Part of a small language model's weights: LayerNorm before each block, learned positions.
Each number is 500 + 25 x the weight over its row's rms, rounded and kept within 0 to 999. Layers, rows and columns count from 0. Numbers have three digits each. The size before them is the row's rms in percent of the matrix's.

# up: layer 5 MLP up, 768x256, rms 0.0574, rows 57-140, columns 224-255
# down: layer 5 MLP down (transposed), 768x256, rms 0.0541, rows 57-140, columns 224-255
up57 101:478488468473518505476521510496498489509519486461515467493496524504471514453495523467463539523529
down57 098:515489528498529475480487513473505507533531483530513498481481498511538522508546506491486511530518
up58 105:493488473486510529470507526503509514525494488507546466499491472499513526474499519518465555492509
down58 106:445466527453494509539524468471513493471492502511489493504468518483465518474496509503462488498514
up59 088:534482505481510511490514494492504492484498501510514479508497488498547526479483463534463480492517
down59 080:511450509476516475496435496510493529512466507535469527475475476543453496497491529485506462538481
up60 094:503479475467486554466540528503470488484478500477484484503518508495470492470471487510533496506488
down60 092:532519459528519502500517516488491492508512517466459483479481489504492496491491528475512498458522
up61 101:528502541528488492512485496496479501543460495515509512508475495493517521478472501535517475485514
down61 096:500518534475487466476513504520507568516511478459548485541471464519486463521545474446477510513490
up62 101:509501477525446521505501505500487506522499477454515498511494494522508514501519514490499545486507
down62 097:457521485428503485460484499522499456533501476504477551471516501483525485536504479514496450494482
up63 101:541493472492494533500489533512479488512494482517496511483544472483523515489497515484496519466495
down63 097:489493497521484487489481533497472514519559531461528519543509488479517516476504479512495485547518
up64 100:515526492516513522500508526502476504503525465473494484474485486483536533526521511475508516521490
down64 101:513509510487467522520497483494470466495498519507498471514524497493483492509475481522496507446511
up65 104:493543524472462481487490512538495488488532486488524485514500481513540485506500479473491516495485
down65 106:503494487473510521463498491457521480523511539503486534457515528514516493525514529518519508515493
up66 097:536529508496499501464507489544495535477462483508488497500567482457551523453482529467506513488512
down66 093:457521475475515548497558512513465488501514500505468499500492522468476462503493503502512523475484
up67 096:533481476477432491503517488463523511496483468508500479509518471520514500470521504468504503507478
down67 096:493485505511520531509473548500509521507463478526535530508502523477453532493508505472484483488543
up68 098:523479464534467484490546479490503484529509486538525496533538499499486498490446529507537509484492
down68 094:477461533497492469547463475477494494491492522487489478475528492532486442498524516530521499492489
up69 094:491541503497472480540526508493469487490505496512562476519484473484489497507473473489468529497472
down69 091:484475480497487478521468473468504471515535525478533500532490488498495512575499531501501512498517
up70 096:535461528472495526535535534497523504478482498514482494513520464456499541500508515508479473488483
down70 092:519521448490504467486493526506508509495456519430531473462530534466519472492527487456521505487498
up71 097:530511464503472484530531459518472452478495450499511496539484475497484497448534516525450520506494
down71 089:454560522530493506545477478490544474509501565508495486487453456516495499504486476493492506499495
up72 105:527512455510480505480470530470494534529513469472535475521530501512513516508535493537488525546495
down72 110:513532495474482545474516488477489522516489490520463473480483532509483470444484515498539506501487
up73 097:491453502458475497495499519522499480521495526462487451524483501522563500506538464506535465518450
down73 096:507495508489528522508537451529475473525501546524513497517471522497489497484481520518526461515472
up74 099:530481514554465529465555491515495485531502515446507477476487513515472503471473534491496507495481
down74 100:501500470471521482506489495477514485484489477487515515518495496523499487500524503494516505519503
up75 093:537456510516480480514527462509512481465461489507524522546533469512566504467529490526504497467539
down75 087:458481486484467441570502522485497502482477538521490453538524521558495496511444495500525513518489
up76 100:514496502488462478513500478511483490506451511458492501529507439479548520458521523498491516520535
down76 095:473506561508561441514483501500547522500488576450488525441515509538488505481511495485483488529533
up77 094:531476461497483510472452507471540502516485471470486493500503518515524488470526533475551478499495
down77 094:474491464477522508498516508476500547488481524501505500513466510488475451514518483520487471520491
up78 104:568519480486497509501506501544478495493466512553503507527467487508483502511518530501545535463500
down78 101:488467484526504496539456505517497494530472476463522431494510494489525494485490519495538515505512
up79 095:490491515501501565469479527451482523511521490523547484535486537493526518472468530507502536506517
down79 091:457521505490493472525521545538501476490474497461481475499513476492501484475483484506485476534521
up80 101:521473509474528481522509493469513534456484527535532484551534489529514531503484501477496503484501
down80 100:515449516478525438486456497495514501498496507489548455413494489479519490548512503455493491466518
up81 099:509518554513529497495473444531509487490499496445495496513485495488501518483500520499516542500463
down81 095:534479468526507496517508519504472486482455457486505498477493503492506520472448467487476486507575
up82 108:529539514530516512514506471525499446481491524541517480507488519518510531498468469552485499495578
down82 108:503507453484494519480489528505521517472467500471507525517509468528498529519462519502507482497483
up83 103:494531495461452508495503466493456445529519470521476494492510489490525492506472504530473495498545
down83 102:502458481545547467483474545500527506508498518487503475542494524415546503479504517480509529484469
up84 100:524549498458464510483506489498487491489533508537535503533494494517476539507517515522498475522526
down84 113:547517484480509498522512476518503521503471484495515529486507473501492467455524472542509479505510
up85 095:530516464523484546479483455502498508513494498491527500513464490469479509467424524477526529526470
down85 100:508481495512483503523509499539470501504463489459536524548509495534485479534501518500478456517535
up86 099:503491463526469537489553455518456481472454520513478525530510501538538505482481479498505496481534
down86 104:515486515459513544481524517462462515474532520484482550495494530551480536453515526532512512522522
up87 095:458484571487476542497463514504511463507502494477502477516490502530480482476510460518492466484481
down87 091:498489486507505507460523513468480455445450458521483474503486498504524491505464470501526527501474
up88 100:546494492470535483478498440515480476496470466485508480527469527479493521490472470501483521523480
down88 097:514503480485539482506538537502524475480567483459523492446456477478500506541536513504491456505517
up89 109:523456473526516516483509507487461483465480472516504511534505491500516519475541538464497520501528
down89 108:478475479488466519482505493535514504515478460451494519479486580479487448469499503470529513475509
up90 105:514516560486517525479529470536496536467458509444480467493518502477557478489545477506466510491495
down90 105:517503492456523523476488491546492504534504552489504478491472501565510498492481499456493470496453
up91 097:543480524511475507488523510499505440503504514474521472468485497467474512487525516496470483508546
down91 091:501503518512482473550521498522491516502503505515462485559490502459485504513516488515479546496536
up92 104:499520490499494485521542504499453487520521524492513471481507480507488510494516534482510536492492
down92 106:467526486521525469463483513491488493502521535545509479502525538557523482492514484524464484538484
up93 097:555460498462504521485501491483514515532518499523552499528532501506537493515514503477488548497519
down93 099:539518504465477512484490484487520498483499489462490499532523543546517493452459484566528552496531
up94 104:502474533511475515471454514511480462440520482541539523499488476544474483497526494454495518494555
down94 098:493493533505492486519480500471486490467480550458526445430511490505515469561496495509533515516493
up95 095:509514552514505494474523450478492467549454502508496491530535452456491500475512511515506554538547
down95 095:506520474487486497455464520487483504488487466542521492436484508471474488497510497508489494539505
up96 097:492517500534462528449483500480495515513498503463490506491460478474534493470534496509478531503556
down96 095:499531518436483474473514514494517468540539444497519503492533505473506510485479470477491494538507
up97 092:525509539522465488492510501527493449499440499500519517523538498493545540522485485479500499501493
down97 094:522531507481460523504513483448496513493496488535501465530514494493514503506448508493519529466528
up98 106:494551492488516501442499534508502527509483528493509511542454457500453516531496488500483556521518
down98 102:467472448502490513508513496518478459494523516510485481510500504529529501538487544526549529494492
up99 102:495509519525502490498477488513485450504500525535462512486518499416523518476510493466488453487503
down99 102:538478449474500531516448535514465532507535471498536465494495503496521448478496487450503535540492
up100 100:540499484505492538513500473482500471472503495521495486523466501443482521506480522491458498499530
down100 102:532484470459475525478511531471534478503508462451473505489511502471522493475504493491512506505484
up101 098:512472502519476501496513530525516474471478494513510493508486535512475504484498483511481500448531
down101 097:516484501460499481534439494487492565462457470514548469475498459477513495559528505495507487512494
up102 108:489506527483487515459530509508473487487483493550499502503441506505502589435559494535515507494509
down102 105:507512506492515534504462522517519426526466521475524549488537451486510516485488478491510542515479
up103 093:505485527467490500518517473477495552513471515533506481507498459471503440498517494494491499484493
down103 093:500515474499512515492486495519466508538501502502490467511480500507473516482500511479509505502500
up104 097:500479537503537475503516522491492538542561496474503500527486437513545552505508505491470518472508
down104 100:511505457523499503499500489451542520509538477531491488477514497485470497518474510518502494499490
up105 098:498522504500505494477504485461458441476504479509533454505492501464482503482521522534453511545529
down105 096:510486483509475472519522500527487491487485497480522519524494517487533456485512449504487560526476
up106 102:519517491460450522498545524495502494496489465495470513545473479496549535499505499491484460523507
down106 098:466514490543505488492510555486481521477522538532471493497535546488526473487509527499546486511530
up107 100:537487497465489549466505526509524578539503480515487477482509520513527493496497487524498478504500
down107 100:433463495500520518467535476505476497508479515493507512490503477476489526499507495534458488512477
up108 101:497468507463498559484485484470469497536518522483545474494516483480528518489496510499521474474478
down108 108:493478476494545442536481467530518547549487484514481510465498499503496512529502525493470534499542
up109 098:480484492484486503515540512522529551559510519511513463509509468497510523502509530480530463488485
down109 097:520510552507535507500462464508477480520480524519516542467545512513459457498500470554488542526542
up110 096:516530517446529523466503498476485490527505484493495518506520524495478530487520548509491530499478
down110 099:488515509486474460557500467516514478520458470504490523458454476483517466504504466505503518475480
up111 106:511507507491467502499519505505476469473459509476516479543463496530522510480542530515437525466494
down111 104:496481503496476500482493497522549482516483523458460492496459497554502482477526465542489544496488
up112 101:496523571459482517511473521520501506494499484445512488504531420459529501469481534531471545506492
down112 101:515489494487486515499479481517505494499547495505481549522516523487532516499501489476485480535495
up113 094:518476470494503524421524509525496519508460477506518490496486470503533542530531518455480478512503
down113 095:506516528485446500517471458489539488539482472514446499506514469549480499485530504529529527480504
up114 095:517505486496475504519505473494459538474497481507498475510511466541514503495506534515532498464524
down114 089:515503468498525524518502472562474476487488522499495520450469504486470495516519464506497495487436
up115 099:485498486475494527468604527508492453482482488532511501529510444490480516524468549482508507474508
down115 096:513512531517494510483488496520495480485537517480534494513470493513514459497516521461533503464530
up116 101:507529484500495500455525497522450496473457467541524504573464442523459514488522520521459514498506
down116 095:496498522509447490495536507531489525503493520485467489489481530481522491469517480559484477512540
up117 104:527490510515473519503546500485479488520488479487494510527511497538495484467506516521499519528526
down117 106:510526478492525506490494453500455535468490481503530504512544466508512466481529469521492495523486
up118 094:519491474506497507512539495498480405464511466523533521498483492539552510517476493505493497503495
down118 092:479479488489513489497438502505508459516497557484503499511495517516463507473510477502495488489508
up119 104:541471481487498536474533477501450497490486472525479496512495505526472510520484509501502547522522
down119 103:499464491476500525486452514477519490546519542518468478488496470492487505473522541521498507493504
up120 109:470502500447524483508492470501496516526506511523558486474496469474533482495537515484557475485486
down120 109:467497499519485509524498433501531519521485492460517474497492512487523485508523523507503566505497
up121 100:527525507435488530462555529497509510490515514531479527522541471478508555452471531493518531456512
down121 102:491495494502449511551492474491517501529532500470454509522506544519503503514536488486504464529488
up122 100:481548473483521516467507541449518522485494505499472464518475518477486553491500489492510515547512
down122 097:551481483500526505468500485530512453499480462538514536497498527516549466494522522461500466482495
up123 097:491470507498487530509495485466523513476509497493494479531492520482497565519519520493498541514513
down123 101:517495512465495566480523499578506452483451523493525481503510514536457521466472480503529510516547
up124 103:500510500536492538503526497507478553503476501524493479507509511490517522466500506455501538501548
down124 108:507547522495485509452531450505482485507518548496505529482486459502480478528530479491473493497496
up125 103:494477496480496492481539503508464522487542507492488498509493473497543492526497513560467502508479
down125 101:480506495494501543457462499462484455521531574482507489502485496510472530507526481526478525528490
up126 091:508483530481518509500494491487466489518454482543515491537472455481554518514555488491506509492517
down126 091:512511486475499493512504522472466519510490519448489517488499532540523532461505478504512486497502
up127 094:505515466494500505508503480518512514508529483540502441442490501498469463522480481482506504559517
down127 100:510476539518497505470482487528524510451465534515481539506461529502521506483494511477481503491475
up128 102:532486524517496494463493495488482525522499513507516443498558479524510506474521552475515500494528
down128 105:493497504504541478520460527503507505485510471500475480492523479503484458483466501485508464491505
up129 094:511530533477488490489493507512473488526511528496509499545504471479492534502517452507500512524489
down129 101:501466525529492536475484500522504506486490495474469477504527499512463480513479530511471522468470
up130 107:522448554491521509454530508457479482472514520474513474522507487489540502481537510450472551528528
down130 112:500528529541480490439487510531466495557469530484516500518500479482486490489493483458492488500487
up131 107:476521497455467506515562472517495506528498517541512492504498469493504521456482494500506506522534
down131 108:510484455498476505511507484498474468551518482516470484564519504504466488459514529476507491495542
up132 100:531522516483503516509525468508500518493512472517488469532488514495524543496569542528441498468488
down132 102:484494465477495501490490470499459482497533474498513529470509518551511553512499554441472491529520
up133 103:534492496492498541520527451507503526450491491480525482478493505500460461472506526500534530505509
down133 103:503470499488480446491526503503506478521489505490492524483508508541502473474487533574490486470505
up134 108:489503500518445476487518461498497523498506545525490462516486485478546521491473551533505499509509
down134 109:467485495503447473560525487518531482456463520506515480474510511529515508500560502504491499504498
up135 108:528542531450497524535507481442496474514495508531537480521495509510528505471499509491469525512524
down135 120:475518546465521515503513525520438478542511546476498495500532528515490496491496502512489512483478
up136 094:517516451507457525492549488482479519515487470535501520553517517436488513524538511516498493505530
down136 090:505496526508568502462512511444478473487540503515483517491528479494491520513491521531526545474509
up137 096:556515508441514540491513457459504482514470468481521507538504540490486549514445522502495476471489
down137 095:512475476476475463540502493526482517519504461511487502511461511505541489482511521476499480515491
up138 098:521527532482480508518517510481455496523545484498500465522492461480515537508480541506492522464498
down138 104:454497507517512530481538546495434534538524528540481484525484477517463490500519521522495542503507
up139 105:519500477540481549471524492494494529507487517540486505521499475481507489479518425540505545478510
down139 098:488517472516489475532463466504479458497487491485524541508514461533474529550475523516512472490454
up140 102:478504503487438486525515496523458495448472513505496473499472505493493522512474579539546500547493
down140 099:478530495499460474436488500513493529497525556449488497504462479520536490465457528499487529522509